Each number is 128 + 32 x the weight over its row's rms, rounded and kept within 0 to 255. Layers, rows and columns count from 0. Numbers have three digits each. The size before them is the row's rms in percent of the matrix's.

# gate: layer 12 MLP gate, 1024x256, rms 0.115, rows 199-233, columns 128-255
# up: layer 12 MLP up, 1024x256, rms 0.118, rows 199-233, columns 128-255
# down: layer 12 MLP down (transposed), 1024x256, rms 0.109, rows 199-233, columns 128-255
gate199 101:117147146117167143134160115093133093104124125110111128114155142158065110143150082165106127198127140157134111114149113075107118148116135129153146106146187090073119156175135102177113128184143150106059135106168132144047073087163157172121123096124165069103156154124116130113100084174094202147131140071119142114071069128138132175126133104133088143137178106105040150178072133180134148091173
up199 103:129171171154128084054139125100075136132107138092092152113063051136110089076140130142115087117103151132120119160120146192084092144120110144171155204156138140129120103167147147214071165160110101145122179108117070094091157146103152096062160096129161175152085045125146139104110107139134117079192130151173126097137147128159179093142194164100160122124123136160163121101081135156137116101166
down199 101:140152149084159156070188128129112147123119111045160192065122195116180137097179193107164163140115118155110080131073094110124137137130122057127094144181139182098081130110133130138148128193154129115086106147079108064129156105175120097146114154134148102138108196118104135144072109101149134195126135108084105155144134145131191186122159165102172091172171189100152101174179152144131164142112
gate200 097:160113117154129128167152167057158171152155107170077128111098094114183153104207129156078144057124178100122140181156145134103126140108101227125115083138189149105124107115104110124154043123146179109132079123130086142133070159133144136159184158071165097128157129155097157106137102154112122087132163164154147114146074196107143162133159123110172138122158144098155083091163098080123133156131
up200 102:164178089143159111155125135122155142165142132065109134167127086141167132078127149137066051118137131126091091142154140097150126083143131133147051161152133109101134121093133101078135086140157107142091130116102212122103102085129102133073114160098125191155135133160154104123126159135151127041133151104120206146065090120076083107085105106147097077110133134122191155194141175147164149138120
down200 101:148123165073155094151096119076142066096120070134142099108096133126108144150100170123118109152158117158129104087109133149094111087100149133149111129180108110047158138160149113123110114042145100114153101103131131127136129159111119104075141105114078099122042168126157131161115078160191070179123114131117138167170145160156132161140141147119099116104123154142179139139122155110120128071171
gate201 100:098095107099116170190109123079141074101124165125122062097160105126175147108148096149168176154065103096069104118122131121100126151117153154151089159170116155144100091125127148175112074141177143123072152196108131114102087131123107123085155138084111084175114164099142121169110104144151111068116147120111135140064159171131136125130167077115108111116139115138142124140095093082137179148076
up201 102:131099186118114137153184097110124133106095110121131119153128110158086122128157085134180101138076173148109048123099098145119060097189130108105184109128105043133080143142075165113147147136102119128125111083154114173083093160190147135157150128162113155093103136144057120140099129115100146163146132175135046169111084110113135123104182131098130088101096078171132144122132125114095131146128
down201 100:107082124191108139103128200161148100132181132111161084170154125103141079171140134126118092151141134074136132160080152122080123117183078146128164112152095113161117114097125134088138104133145189124128135115129079132115166144154155094111079111149106159099149088073159142123072125124074206206149043094074119126151119138218192121139196092212058124076150114171111175169132178123154146124128
gate202 102:119183079105135070138181106119136159115123170093073169105126146114125110061127155088091192138053073132139105123135118162138149129103157136128134140096121114148162106133172167093113133122105135152087120132123082077127149065109124165141112133100168132082131184074110171125092117167154125149156095131077136156153103084090176112157103083154169123139120149115150123130161120107111192156072
up202 097:121136167141154161107139181126099127171136139123145104119085144104132095116079152146120099075171107126129133102103054128099147155121118149128104141135103061116098098116119170150112140194126160121118097168154138130130091162149126169141131115186144186134119146101066127071122144135110152113129165119119132194070120084123143176113118130204173066088117167135051169130126141085152120162164
down202 104:141133122033227122132096145133179219111127085136073090065158137133155155113110109128147166166116096090175066109134146129101102141127161065113132120122160134141166127117144164103089181101082122099182128105104100130188120152173170084140104140141148099135103094085070104105145120067092096084075114165145133145094149132106137106112193189142117113079107141138126146107146141091113110121096
gate203 105:060100071140178109098155145082133136121128151150170123133167153163161178082116158133164088101089138144171116107135088100141140126136151117136064119131122189066098162139111090134100068127170155157113179089080145103111077130161108182150126100144164143159189107052130110131130155113153122098113083129150145125137167141050115124135171098181113134120171114121175104124115101161135115118134
up203 101:140074169167064104116150111082078071153204119071174139070171087169152173089106091123133127048122095161103076161121107131083078134186122132100093141095116132081023114125096155180139159090146127121107128124120116107158145121124109163113140112099136164096112104104125149161143071149052106112132123124142184111094118069104180097169137115158151117156121126135073182113145116156079157126147
down203 105:123177127177138113127113123135142171147093132130099136168067086106075121149108154118077184128160106160123133111161165114136131122097035131135117157097182082119129141069097170141143122068119071074117073102134138174099088099134095181155127121058151099069097159133119164103148142137126106122079123129104159115146148163161107135091140086132125113084205164123093056145128103105143099090096
gate204 100:160164177103084089085142089142188141104164171153169090136110105109119084178086097158093085123093052147103167150132116100160131082122117126165081173171142191162108138141173139133156140135143116108096102194138139120166091079127103142155102119090139146153129105122081140104178152090114143123127091145114065103188132116137177140090109171119140139190103107106129171171094112086143149129152
up204 104:143141153154086108121136124074128123055107138106165124069104127155103136112114123148133145076061157165139117123114156102094119146055093091126202147107123113090127141113142176093158101235135120121139110113098165138118135143170098152146152131160161127127174151160054098095104144088142155139135120133118099137116116109146132137147149161132179108087192117153142099110123127144101127073129
down204 104:108187147176082109134149076124111100129110073182103154145105133165093107152136154119099092148130106137132126177121187046119145162164129134153138135160138089122153153185115123055214150153096101130157092157152160125044090118112067161105172141104150165109148095120098141151143070056152089167111066096137110157117180108109151111147087182169146142164186126139113150145061125177131118090129
gate205 094:119135130139121131155097151149072132134118105137121116154136166082084163123088132097118166026043116168153087173157097153148078053099114168103142148086150115107122144118099136155163170093103157076094103140118189122193132136193113205224105157163147137078169157125123151186126140130104133089173109076159134119122153060162161145128084145137132154137136137092090157137120126126183151156118
up205 096:111110098130147069116133119104116078140155098082075119119109078154167161116120112153142177099089128180126090107071094132097135190145088164120135121111120100191121107148144106124153136122202139111117118149115106133148114017154081162146164077120162124116112106122137138159103136148141116109212145088134095103157136120124098138094132193099095200148105145157079116171122182103091125136174
down205 099:123146136137161118123128111080091221146159102155098104132145078175162160122076126152101137135178133123104144085171116078115127155081153159098163149122117106155110118137133161058129086128150124099097153161151162089158123108115148181107118042125084148182100100144153125084138118157122141124176125109155134109171186111117155172118166157092128156082101103147195121094130151151119148188176
gate206 099:125117186110114113088162154106141068100149165114090133125111137167165085145061093104175172087135137131096170145107199167194054133136061028120192141108175165195131075111118137128097117134095136138125089096077156112125113130072129148108150110124122138087174124132124135085128147171108109131098155077116168183199118092071124127131160126168109079166109113165118073109140132116153172109162
up206 101:147170136099148129105142140116089103173156145128124081171077130079129137128152080107066113219192171147151098153126129126145170127124145163156120138119067153094071121112139090125098169150149173183085201152129172177146134184122093146076104077185136103132114114106144123116181152103081111160116116176143216156112139152169169121133132143166108147146113120121133119103142108090120040103065
down206 100:148150111128167088130098126073098145158131141101160144153114077104141089162205187155120129101183081118140159098148072175137143150140118186126164145157128122219082069122031107113101151141112113106119124121093120177121107131135090144141141220129141091222127106136183132112145129171107127139122115144164133137120157160198195117113131179120131118192133147109140077176120095143063163113163
gate207 099:122090108114141139148113132092115089140119150108095104152137148121149217158066191182105190135171205078184140095149099122164107073158106102166082121116133156109117169128094102137110099139103122131087147100128160139174158115173137121135119134185081154156140083122154145183209087126162111130106089118142124108144170141117133136123129134147140167165146187197079138074187156166124136120133
up207 095:099132135131127145060108134148141118112148069192120177091133097125100183110088094140141067094143120137062121171106097141138132057057077094112153122130115095110120145126099109098126184132130183080124122072099164147194125137104127083104132104104077124129112135190125109087150143115136142141102075143081088131085141145133140113068120163074154091170145093203100110099120173108104147184225
down207 100:067124081112190132146119147082138130138122131175112108146059111130148129152112137137117132084139153133095095134095107085135100104125075159153124100163105166142131172181130204136128073126165095132163179102133089192183233107132132104157116146163144099122134114104125117152151166158173126109135135091087105114126164170120140154091178117122167123129109152101167172139110140161125140149125
gate208 094:133105133100147130153151104085128126073112093138092143144187093127125207132132167147086225109103170108133128144088128107126121129090116154079116167167107151133152121106166116124106075147161129160128135116118101196126148154119102130146077103129153081077135125129129173123128106154110128132194148141077062144130079113096109138103157113121132193110084162080132098136116193120134139051100
up208 101:146142126140122103115132119179110079180126136079153132160149130129103132109116124135159149181087137102162094130128137067179116162099096170144131158162101092151119142114174129164127073141100137078107140153158129102131182113169158181159117185155127130121115130098120095110175181152155160193117060074186137163125126164149118144122126059134162131162133127139161151181148154088099138178176
down208 104:140113133067144125184155119105115074139166170090101159148155143109161160188106133148128151144096106119142137112156096143128139149124113127131156181182136135122142112178109139110135143156121098134125140109123122095115154138142124120178122185170099157073142129180110136120113079148154124120103089138135102163137120112155162149123119140122144125156181139091129164093146128075054094150166
gate209 093:150138110111158110088147083100186148131136152180123162128082146152118123099132100166135093069127071126118185154116095150130119160145129159149196089130125152123113064120108128156147081120126139031098209127113088093186161107103076112151124134155147115107124112137150145109097131103142094097163162193168150070199140140074133122144120145142177100154116070094064189148125149138139175119132
up209 100:123102168141143166082087128134077149156133170102128065116138063153076123159165037134073141146183105112142145155096198145074044155158178149158100172149126150103201074120197143108188129116109143097174108086130116191131085140078115133151099164119200126086106107155169122126175085112160107134159136137137149083117106151143125137110131120152122144094107127173138101125072113112107209131139
down209 101:127095131152110068129082111140120192129122084170104106129091164129097061112091124101108149104156116135124100136094081150112119102151198142107154162080109117119146149102188115071087151146189145138157147114218080089133154115117096146128135109119150119086091092076152154143155164101164102142154131113115190089136154163079163157126184185108127127071140126107100126136109079102167147138120
gate210 107:118169134146140126113154070138090132140158117116160137118100119079144103105125138123053170091136137102132159132136144171182133150136094127125118119131142122155142183077117106114183091135161124118173106170082053087156125155126158164173146133123165116082207178143114169150078187085104158175102153096120116130170144149156149158125123206096114153183128143094162139067170096142177109107176
up210 105:129088124135165131133100127175085217153172180123125115138115132205148182105107069116153095113140099181107135184145122111117129076070129104110156123178141159091147087164110198176104236087148137100150127134157138116112113098133129111179154146150144185118126156146159179165123138155158095115094202128124140172092117105134097105176167125085084116101129120141128132156107134141094127146140
down210 104:127147117088135143131073080120097072100193129140131099137155134127064158135154181133099137160052189094123115167068101080111146137097127182101126126139099099119121131132093177085142098126084125086133176114110108166142095194167070115071148143150102152143159128122124146123157159097149156085125120129145158140133121128096171080156190069159164138149102071064116130103107133177155109157149
gate211 097:104150074135124137135123122163121117108105150089178184178153158094122169184122167143126124091165139106144159133133160151110127149122141134104124154147088084124110134147157152146122071149097123127163124107104143163165163121156100164147173153074124183135122123073193145187133138113137124062150162168065169082082138107152109143089107207131081180130183139146140072172105070088112154140161
up211 103:119097082118171142146105123118109110172178069172167104113088142134165112151143106166086132138111080160136133036184081136076122095131115124177100115155106153162077141165177098067103079102150097076208160086128122118195130124123175133170131096137133123124161163105153126161127104092184089126098123101183223116147144108163137102148148125144122119123151085080133210081126083155136081139107
down211 105:099154152113151141075109087186157127116078112134147161126122096100113167126164101167148159121082095105165055124097154160138161169173096090085143119096131143119122115182104160166106119069154149064165142136157179115128140090088146177122102109140104113151131091130147090171088106102129157118086102105174187122117115129128113113100110122141193196120230129107159144147102136180106142128136
gate212 098:170124102153137100099142059090142130170157064087142160110141128093117124111148097063136157172096112167105125126120117153176167137137155142191113115136053097096155083120146196129105028102111162159091146131163151123108118154163119135112155113102114111161117142173103150081134161126154081101136117092111114148108159130064161154072168114219183077098144122136085109123139143094144129165108
up212 097:136110120174134124185108142154094116116091070116150123109084086137111135103116152160044087141131111057122081160156153106152138132086087105170159098141129132105123102175160136163160100171166143160153080152158109132104162174172153079127105188112153148136146161088077197107168151089136129055155149136122116127161153150136097119127134151103189204122142113133099111120111180142081078154086
down212 102:158052091193130121146161160113146054164162062113109114095135141099096136152114128178117190161201183105129107064123149108105056105110135175140173109065097081137129127103110073107228109151112137184118147105141130128097129128152121085117154095076117105087072137131107108118113136134114108124088127171081172110205102126170195072137082142119131072153133140089123077120123094143146094165075
gate213 101:108151103116106164131110079143164174144096136069126146140136086098138171082158108059056107129108145146159167128146153169075120126074056168172127109129218107148143080176120093162130182182095144212146096175179121204109112153142207064156160075070152156133114120174173161137131174182124111130119131150153139134125182198149107095111126124124154115151128147127131077140148193166169133125117
up213 099:112145129134148134145108150111134070138092095127134158143130112089074115144151099141153128133119111164081122060063120129107053106154116133112086212136103137128091187180159101180089128154158177099071099130083110123093180086161117127106122167121118147121101214125140080128097106144134168144079129122163081124154168135104098091118112148168158175100145110116206097156094089161093172151143
down213 093:078153123126094134093103129081158130149084146118182074095081126120115062109128083116102178142148040138116125145157130092152108087158111195144145077096119144140152166167110151104103124071076140179146142151131116087154156134117114095146125108136114135092128132201156122084124147141150146122120129150149126063065149151198183099126166130154081111198132126132184145048195101175133179135142
gate214 097:111096112162152120106142130158188137168147093111034175186117131161082159131111196159100133172149140077088137124183088093120113126089115116104076140106133177071087125156155118144121138149108169109087122171143119106098142185099132129123186161154176128119160149169201106128084068151123138113207127153086083176118104227130143126123125094104113072142167110154101161097140143106096154137131
up214 099:121150123121133136129164105191162127098096110099125135176097155109145160102117155087069177166222088171144200115098108097174192135125100191095157167077117178094140110125116104131118147143097131095132111166108151119171058162146154104107207097194120109093162134125127162120166134108132135125140134135170155097135105198146100144065166070120103171121160080091098073136157106111091161104083
down214 101:092123145109139117138166084155096061123122169136168133126182180107201197160174199173178108156170120138132147100147128160138109136147085170143210126124133148167109156196115141168090141056119043112135170092128147184161121190105169116106126163175088073094164107151114163108090105071091089197146152129162107130098122165097137128180125116189156134068125129155144120151131138165164075130145
gate215 102:153158167142201103160108149154158158103112099093079151117135107165148171119095088121131072167102141146097109170154144099150118102121125119162144098124208166152068099067053123152138113121155122145091110122120179127168149121124070124160153141153147115133114095100164095071115123112105093095154148081150153164150177115074178117095137140105170204154119147156120149174151152126108161156109
up215 100:151140121129154097092094119097165172189082083139118136078072102139210079115155143110144157094150113077110147111148153099116107076147105128173090122043173123102126178135150074084126075136074153105135107182105121155137096152169188089104162120079123114149116082164139080120184150129073096129133134193133109123180118149106188105157107145136110148108146118129106120108099083130122080165179
down215 101:072129091115083104079151124055124137097138141150103180116132190054136122102134177155174103119113162117200095152169148073117115047113175045148197165100112170117116162122069115124121091098114103108137134150114119146145127155183148141102106075124141120106113100155071169150114118131124155129094147144111145139065139190071035100126100095185134113135066148131195144141155171169094182094121
gate216 105:067139166107090144128102143183121200091072107132131148107079183093076116089153121079148089152128065173137130184143145073116154134171136177181140135152192200133126173124104108144127117163174111128133132099166088065139119130141184137126094154150153160090130119076110112110171114126139131107113118151111145083072129106134138080182164116105142116196095165080159156110121115152121149184115
up216 104:151202113153167140137140076120114105172175119116098118135102132124129154086174133092123143117107132167128152142101157129099145091075092121128159122111139156151119104172105129140144084110145088106191093146139169137099088186074134141122145177115150135190122162145110159195133131162149164118111158053151193120124105205105122138149114151113129142077111135063146152123125218166177130157146
down216 106:153128053156066177116170128122142129197108164099106083138157148135162096166108143077141154082123105144112087141146134115155165127103153099090077102176102152098149106178159102159111116095142165185073077066124072136154135123109092162120127144172141135148147119167117094119129076139098090085151179152065141186177113155077127128155144107137139072186119118131101137119159100064110133140131
gate217 098:071119142130144154128098055142129115085139186140185150077197169124168170134086117091168168088078113126105099189184110130117158108105141124075143137141181098133124151115144065091113082138168159135061106126193076128141126184102157146177115154088133109100124154123093153144128120187193130132135125163132130128104187120094068096084167150131154086154184129065114128169145113118128142139122
up217 104:124101168128121124168162207083123160120076102122114097143082107114127047105137124148122126173145106146124128159093130144055139111105086103230072130223139151096184088116165181108133126141091148177196098080070138111085137052098134175149133116127129129160153157143163114148091067168068159091142090145136181138172137113156107175136125135133153160060160194157130123205132076117119150160143
down217 102:141085144081147077112157104139191141126139111184149132137130090144186107103146095110141073045151126164158114150140157132106102075114128119115071212180100192155155103146160051088153103162114126144155095132160144129078085134141155127131111109064090173139142069119163143182158101133127147099177170080064122118137077138137105092082148134091076132122121119194132171128122189140140109090128
gate218 102:146154164066107150110114101115122082174065168162111165151070174145075102156108094151147205168161142112143131142142184181116131180110029117131082063102149161116089110161140110128127120132114172163117188087138150117112180126181126115089155130146108109108136120071116178196093152098218158139117183173206109075156110118158198151149184192101113086073102128138143079138119207139144124130123
up218 103:128151104128193119153122125131120137153164124162129129109154137121137159145150142084126146138183146175118080133135108121124120142145131087126123159138106116048136096170166113133111116148128090122062153143107225182082077111141188173152255058150156168137095166140143165121128114160132141170062101063141105141180137099196119142155131191141153102115163112144098139149149115125124150136161
down218 105:093115160112201148134158145101138182141143104172101114158150174125133101108138102126137162184147107176091171141075179167194131133088125125134154165097177129137170130157118119143120089091138172153158105129106182143202121145121178163158121136151060148143100128133112126134171162091142085142103108143157075102073155170140133142132076151125135089070146081146079099141074142123138127140169
gate219 097:119114113149114154132087170153111180144145190109136149159158032137154095166109103150096154115170150164149169159085110096130182156171095106171104159146174181152157129156158149129149133174073104126105127083136121117154090155152155164133082183067108189112131201114119146178087104080109128156112103165163158174115118109130143088124154138138156154111123146124102153217163128109126117091104
up219 099:050089088141163094145103073189129185126102152110125158145185119088156182159154109154130114172107109174146104122175089100126098082111123146152082078101106170170105128131112132119140120147186095138140122087159173160116132089180154112134162089100179138078127179097126168098152133090129094111155143144174135135103096170144148070105074089137176140151108103056165126102091168043155124143198
down219 104:122124147139146097097099155120151136099156183107169123114085159127147127170126096112140094119096120159152143158159170139113104127115198140144156140147129230130148108146124154147116133133153148155128116115095094120066055081109125141064134083101108121160162173127121136084142135097131135114101132038112152126150181092181152134109123092047133125136158078104174172176175110138121178093101
gate220 104:148125134085150154091106147134076203065115110071165115124179049104166156192093128131071089085078175153128111124180134164151073142108125080145129144131071135159100194097107146127120138105122116087115131156162190181083092089161061179153144118176041105111171118063159171107134093130184155125144117131168095126175075169129171131142153171098113154123172092087109148129139157079078175174129
up220 098:126156157075107161138131079101103172148165102186113116146083124117124124139065087114066108121137079087190166138127164163079133141076084095109095126132117114148056071083171174115169124112147124134127143138139108148106165137100126090078158091094146155093141080132154142100130174101082112100087141125120111180104165205139133134143144140147150195155166108138101170099132128137090171106075
down220 099:140122099146107164150143082176074133056135114118176144120129047126127157099097166129102136135117164145102085041145124120124109106144173086091139108105128119128125121132116163132153139139170082139154097148152166192233141130136086155104171132149147113037143123140111100107127124149173173163118099060132142180118104138163125119167177141138092143096061155150155109180112193057134115185179
gate221 103:145174157135167097137114127165067144172153145154152101080104102192154148146079127090151150154117114166132128122196138171190111123087184111121100117132151132118100104142121095186075198118090118070167141136131099112095138140118187167110132097176139168099173111114102146148182105166120146115092163179155125114094163148196148120218127128155137138117072155135125132119156111137117146120189
up221 103:101133141121177165094129115140097176135153106166146126140130115120131158119152116145163101118161086112155125163102183193073149076100192160159102092155121154169164184038135092116133117179091165147142186133163136144109065111124156129128099168146115102128151070121122177148130141156076102143133166145120158157182123134079198076114043119132110139154140117178110161133096152082078156131114
down221 103:109136146183151138112156145111140133071101127120089214103155096102167160117112107170116182104111092102113164146151133134142132057163162095129141165149048169121149132073116131097099183135105089192167132119141118108090100104153129091124099095097141088109089106150170167126147076057132116125180110142120176129118091157119137123128148165151119198131124144097153088189121149121116115122137
gate222 097:126160073148151144112091166119158097162099140143137068112129148128127051060150138059138181160107118070138218163186108142164106167134145092151067180084122093101149115111111112146165144084091090082112104104111115120110072176102141197068103160114166100116100139103121189091131188156144152151117173132101138104189127123088148081080130122111187087120109116112073112103149098143114174138149
up222 097:199075059170046079174142083163117108135076167187060118079079108161140118135127126109121141169211203123164088128090154114137103141141154179111137136169146080112137179121115137113129180171070107114154168162120129134152117159146199109098138080137129134160127121160098051141158117083122143185093197091075146149151128123141100111138164139159095109087162135136145147108133145086111097131116
down222 102:094166131128122145138086138104088094169143164115135114145149166182178158129072142149107061110117159101050073143150074100151121164141053105126097102152132156102142093106086123091175147113152104108166147151127174104106128141114105098175105126115158084171127085134104171125166089076076090103098141097115155114187094190099118167146179145088121168123096106129069191096110121068118175098117
gate223 101:138169123140054075138191167119114161142098107115126080197142121130124152105177147104084111049122125093116202084151107107149135180145186153122136095094153128051152119126104137122181124121123146130113120167103133133144102128098118184129066129099145104067185165152154144121126064090159152132133159124104110122127136143118149061111119122146183101138118080081105178132144066113141117103178
up223 100:123136119101144153106092145167167156123132133146062124115150082096237090120115085176128080130117096112162137055072100100108138108122144127112098111162076105087167127130131126137087140200101115123179159126152127145140114117154157118153108150135072185196089133066098122102177127123077186145115159115173146107110085121102182162133171130173125155099169211180091084164131139195131115151094
down223 103:106117141111152068148102135140109129143110178149158051131108132112121123092118064108136095149129104063137113044083198115131140085158083068126129086142108150116110061114150154123091130182170143113144113107116175155133135184105042106131092089141127123081127131127120147107097106176120075117150094123073162100106147147148068140145192168111148195148092117123135187125158147103159135132145
gate224 104:137165180127123103156088120156118130135123138143148176130136129145156115100128187139154176129116108123115104105169113144168141107114214139151140136147112160070113151154146113154121056153087120081171122152105106087134100127136163080154058125115139167140079161125070217115101109137101146146162126157169090156102124082144135134143041149142144121135058093096167160138150167118103156195142
up224 107:102138104117149147157076096129156115164157135085131132185072158113116126169167084185124163087128151117146103111100182142085143103108104131154092173156160114115137159115149152150096157107127124145148165100119112129133184128143138156132132144089126167149211169102156138153114224206169198119134149152097127129116152108069191049162155105111098090101167166085107195080122193134119098084100
down224 099:158175101048102105117141143091128135103184148132113132144149141128098117154119098122180094123118118143134154090119110100143116148159126095087060164090114131107088176122091089131129176175202112156121120138084086098092122072152202099165124211125106154142178143129140146134167138126153116124089143145136088136097096140146196124051089117120110136107116134194084109132113092146082139136089
gate225 099:132101138076125135101115086109124110088106172129101142146104135111142090109143134152166156190176089126207171070122060202161123108131153134160142145142124161114116065153160151082172132141146074155125137089087076069149125078116101111109127130098135068142184149157088188083112096133083152107145143104152187097113094118078119156127112151120095172185178144141098166133148110093123121173152
up225 101:140150122181141128194081113140133127100094136164150141099143109079134150140052060210101087118097131074102147142140130161145143149071107119146139155113135046087178145123129115136122096136147154087118124151112152146135147121143092113140149102127122078084137116161155098153063147142107125165170067177163107085115123143110143095148166094159132126067089164134150114098121141152100130145121
down225 106:117145130130107085086094156072191080134128094138149102118114137125141118124123117117075131155107140147131204106122116144125155068121111117107085149120067106115139129177128146088004121137106148100166163112087146115139106129112110125129096108084124122142101144133179115129146109185096159152207130072127135153193173139108144164189128078152116128118111133193058172155084153141089070144115
gate226 105:123127131126198145124157155115110096142120164113159158096134149138175136092118139128159154093142109114159104096129156151151172156116080124104163176152104135154065095110108114200098118115151124106074129183143099072119164071094114108171148174117091160145099159119123043181088122133173105127119130118109090113084087113156132099177086141050158142115136097110188174113156059123067155134126
up226 105:129086182129108128065119125078165140100135112152139155137108122186085156094072121139190126081102164120163123118107124077113092125146130135096108115132146110112144132120105069115194136108175167092187164089105100162151205150062108148146130111074085084120104162094150149133199094178162188112066126108086113077076070160120125115145132154097132157148126156117171102133124135088094143094088
down226 107:146057169090152141163118146136108083145099132120107117123088135085131177120112162143117156160154120136108122082112080106137083093174131163135161094117171140161157168174088119142153136129176140149141110085080120110153174129100147120118163099164095179122132155055124117153117136110061172074073157135099157130086107122108082151112169132090226133093143165108133141154107169094121094137078
gate227 101:116130146133138149150159145150177119131106145143071089098193157117111030103104152175094134097135150181102115068060149111107091135142108091096113174106119134122140097128139153152139105121152171104108114072140148148105125104164081100177181098109123126148136116084124109126141102120120083132165158020084103157120102122118080131145184175146146109130143121084138152176162072174109185155143
up227 098:101132143151134111126138128120147185158114137152098110152159125103099151139134158088102130084137134105158125138140195097137116131067174135164102079139158150136105141156181031075126153140167126145154183130112141145131137122155094134170150170116107130154168112123099123116160128101124107119149151114053184160103147132167170119139101125096145136159185098156090125114128146139200148123153
down227 099:158172169138093116107098142127129166097101108140187174188204129092128132105115134149124115062124114112112095162177147123103094115103124120112116160102220150179168097047116094154140137110153095152153109101104104093116143134117108101099148125128074151160087158066099068220113134107089130140128126130101115098134091156128158166121077079088163077169155063084129109159120096130162114111137
gate228 097:127131136117124005125094101139159134116102107138150162125096115112148156117154064109156174112125089145167145108106108129137105077176088148084146137139142138156106146129144098155118107107128141140142163144123100141178124098078105114127147081105070036134173147138093150152151047154152158121145177119176109136130127119081161147097114205106105121104111150082132159149116044148079144148111
up228 093:160118132102077162149126151128090096100066114101129101132178142144133087102111111201139141165087082182097115130111152167157118162116129146166098084094119097139124167143121120126153113117160120176124124100163125147150147112070076107137134042118125121171102124198135140078141174155126135101136164150169118159096111095160145133174096139154124178192136124088154064161119147051129134144132
down228 094:101224130140168155094156102150176139140165082170099125166081154099095137148119141158125076148137114172092142087166157074108084206166158147187145117127196099116132048137168127081091104097110086150120127117053139121120105152130142169164163103121141157083132111110142128118122155118056142078117129126132116116109131118125133195164143087113076151169136102201101098112224165105171123145167
gate229 101:165137168136102125180078083103176124160066077099073124184116081106103068095117110123138125080091150138043163137175169170142102121129120148117176147086144116155147122127136126130138145132088145156150166141133130147159110148164147115108127099158094158179082119159103128126129110189062114168131117078089084038160141091118128120151162141120109124171057194165138087167119101105104135167117
up229 096:109196181132116122150083156107090164196098103071134147130148093169157148062082145081079172135129163068166118072164111149144076148133118157117125065140077126112153148064125142122183170115117138139163129094080161167148112111150130140109159115148112091165189067154141072154135102120074108120127212130078092120145134115122126110126104089063167097080095126148112191089163104087161124216093
down229 101:101130105176173142097128071119144145184176122093184111115160099096137118196137070104129081164136137179107089153215185058174117106125117159127057092123125169092191106064118152132110112110087147123169105107180177134164149131092123122097089096095097148117159149132088151126206159112101117152110156090109113135155122173156107123121112156196123165076099137159090051164135153120125125088149
gate230 096:109138065118069094121103148137108074118174127134140169150152117142140116161106160153140115126129164142128128159180142157112184107160140117070161097197148083140173092107094070133113053180155100098173123138113132071124081140175165142161117078105142114098189159136158133137107132117153138160146172103163144127122141099148140124171090196124085095192107117160101120065137116063169144130129
up230 103:093112151113066141110164145187104082181102165112074092090084169138132176101153097158144125087144141106105145089161111152148099144154136104111142121141197154110133172110124098121173138113106131145127168128085126134113106099100062126107101142140103093151193120139156104120141149087101120110105125102106163115111201078118118142075086130126162187162144154150107118165113175110092146158076
down230 101:106151131143142161058180112143147124149129127120110099088113157106104152160147180138171111112127133159131094085148131180134174118205085105094146127169106133082102123142108098106154144153100189171123123158102124066144115082156116083117151081131151128136119150139167154142184142106184145134131140101161161111115096139127156092248121113133124114158117071173112100089146115171139126194118
gate231 098:099107096096149183231106091135125063138124159142151104060154181104131142146111148194082076125152157140157209123138199189124147118126147166158175132145137167162140170113105128095123088107105137115120095141141124096168106131139131154137145154123124079076106158112147132198165126134172120065170116159085158116136145160136158152182144142155117123103145096120157122079178129165138172080098
up231 102:114119193136119188126143120100076155123126121158092089198184126168150083170088083143157160105122203112078158131202086137145135122046124140105111130156117168107087133164131107184085092120111140127118169128172113107099133120146132082212097157148149148092083116079156131174085142133200149100180155109082062081128080154164111164125178121140137134189124117097124145105170127122085181146127
down231 104:029143162096126131170127138182090100130096164124133189134128165171116079090114103138161126116092090156084143098172127092105138178122151164172119125129155181126046100092125107157133184158094182120086158141151191195169123097116168192120176112136150109109128119172169133137158089128127180112097113137146096122057119164087124186119130134128130148168096133152134118174120103105140145130127
gate232 099:128156107148146102068094060142116122100114155087151135133153104146205108132166104122124113082155101164151095119140108174102123146139135177139090116215123099191080116087110112090127194150122132118135137125140180131152112113139090086037123081109102130192110115141117155105179133107113085099125115096104193156096107216122117126158170107149153122143160124116110138143149180065110128152154
up232 104:144168137149056164147060092099170128118127120081117185141118089109141151115097129147111117107146042089109123122149126145104117124122149173187135089131080121070137135153197157052138131109149074123142187119116098130093114134094155114087094107148070107139126137138151109135121133123162095116197124173130165126120139070139117113144160091096173129147131159119182108104139107127106116127163
down232 107:074111086094169182080178059140163110154172199104086176138133150187119155115110131149186079136093123168159089144133185127102135116119109122099161104185100139124104104103169071125138150100096111116123122108118160151112077095127124153153120116110119128155174127127075152083092114119146094127092174116175141111093033117139124161184087136095165129144082167152143095174111140152109135107184
gate233 100:112143147146162105141089101130133194065160140097114131117136116158119129148167117116176104124149111136160126105137166068104130131092104157098131101144131103125124067125197147167087176078171082126108097086171131124159097071088156065142092165074162177130107123197169164103113112129105074156144114102181183127146141101141066086115170087070165111167106114121130129182155081151117166083130
up233 098:171134097159077120183097127160110192099135170150079111120045134174072082143120099109135090136160149076100135129154061116084107127159132113163165175160133130109083127143108137118112075164157148114094157051053152167146083068095098115107158153128104116159109102082108114076170202048139118184189111116137061111128068072123131162085130127107073197113096124095134115090152120142080114117158
down233 103:154098163178104122193187155107118099067119132053180127157178156092183145148117141109140157083145119120109126087117142158117118173142116118144103119161117122169118149174110114042156211131173147170166142081133121120165152079094154121116102123127131176131119068155115136162091097158149143120124144134136128138139104113128046111131138157099131098101130167149130116084084133165124118167139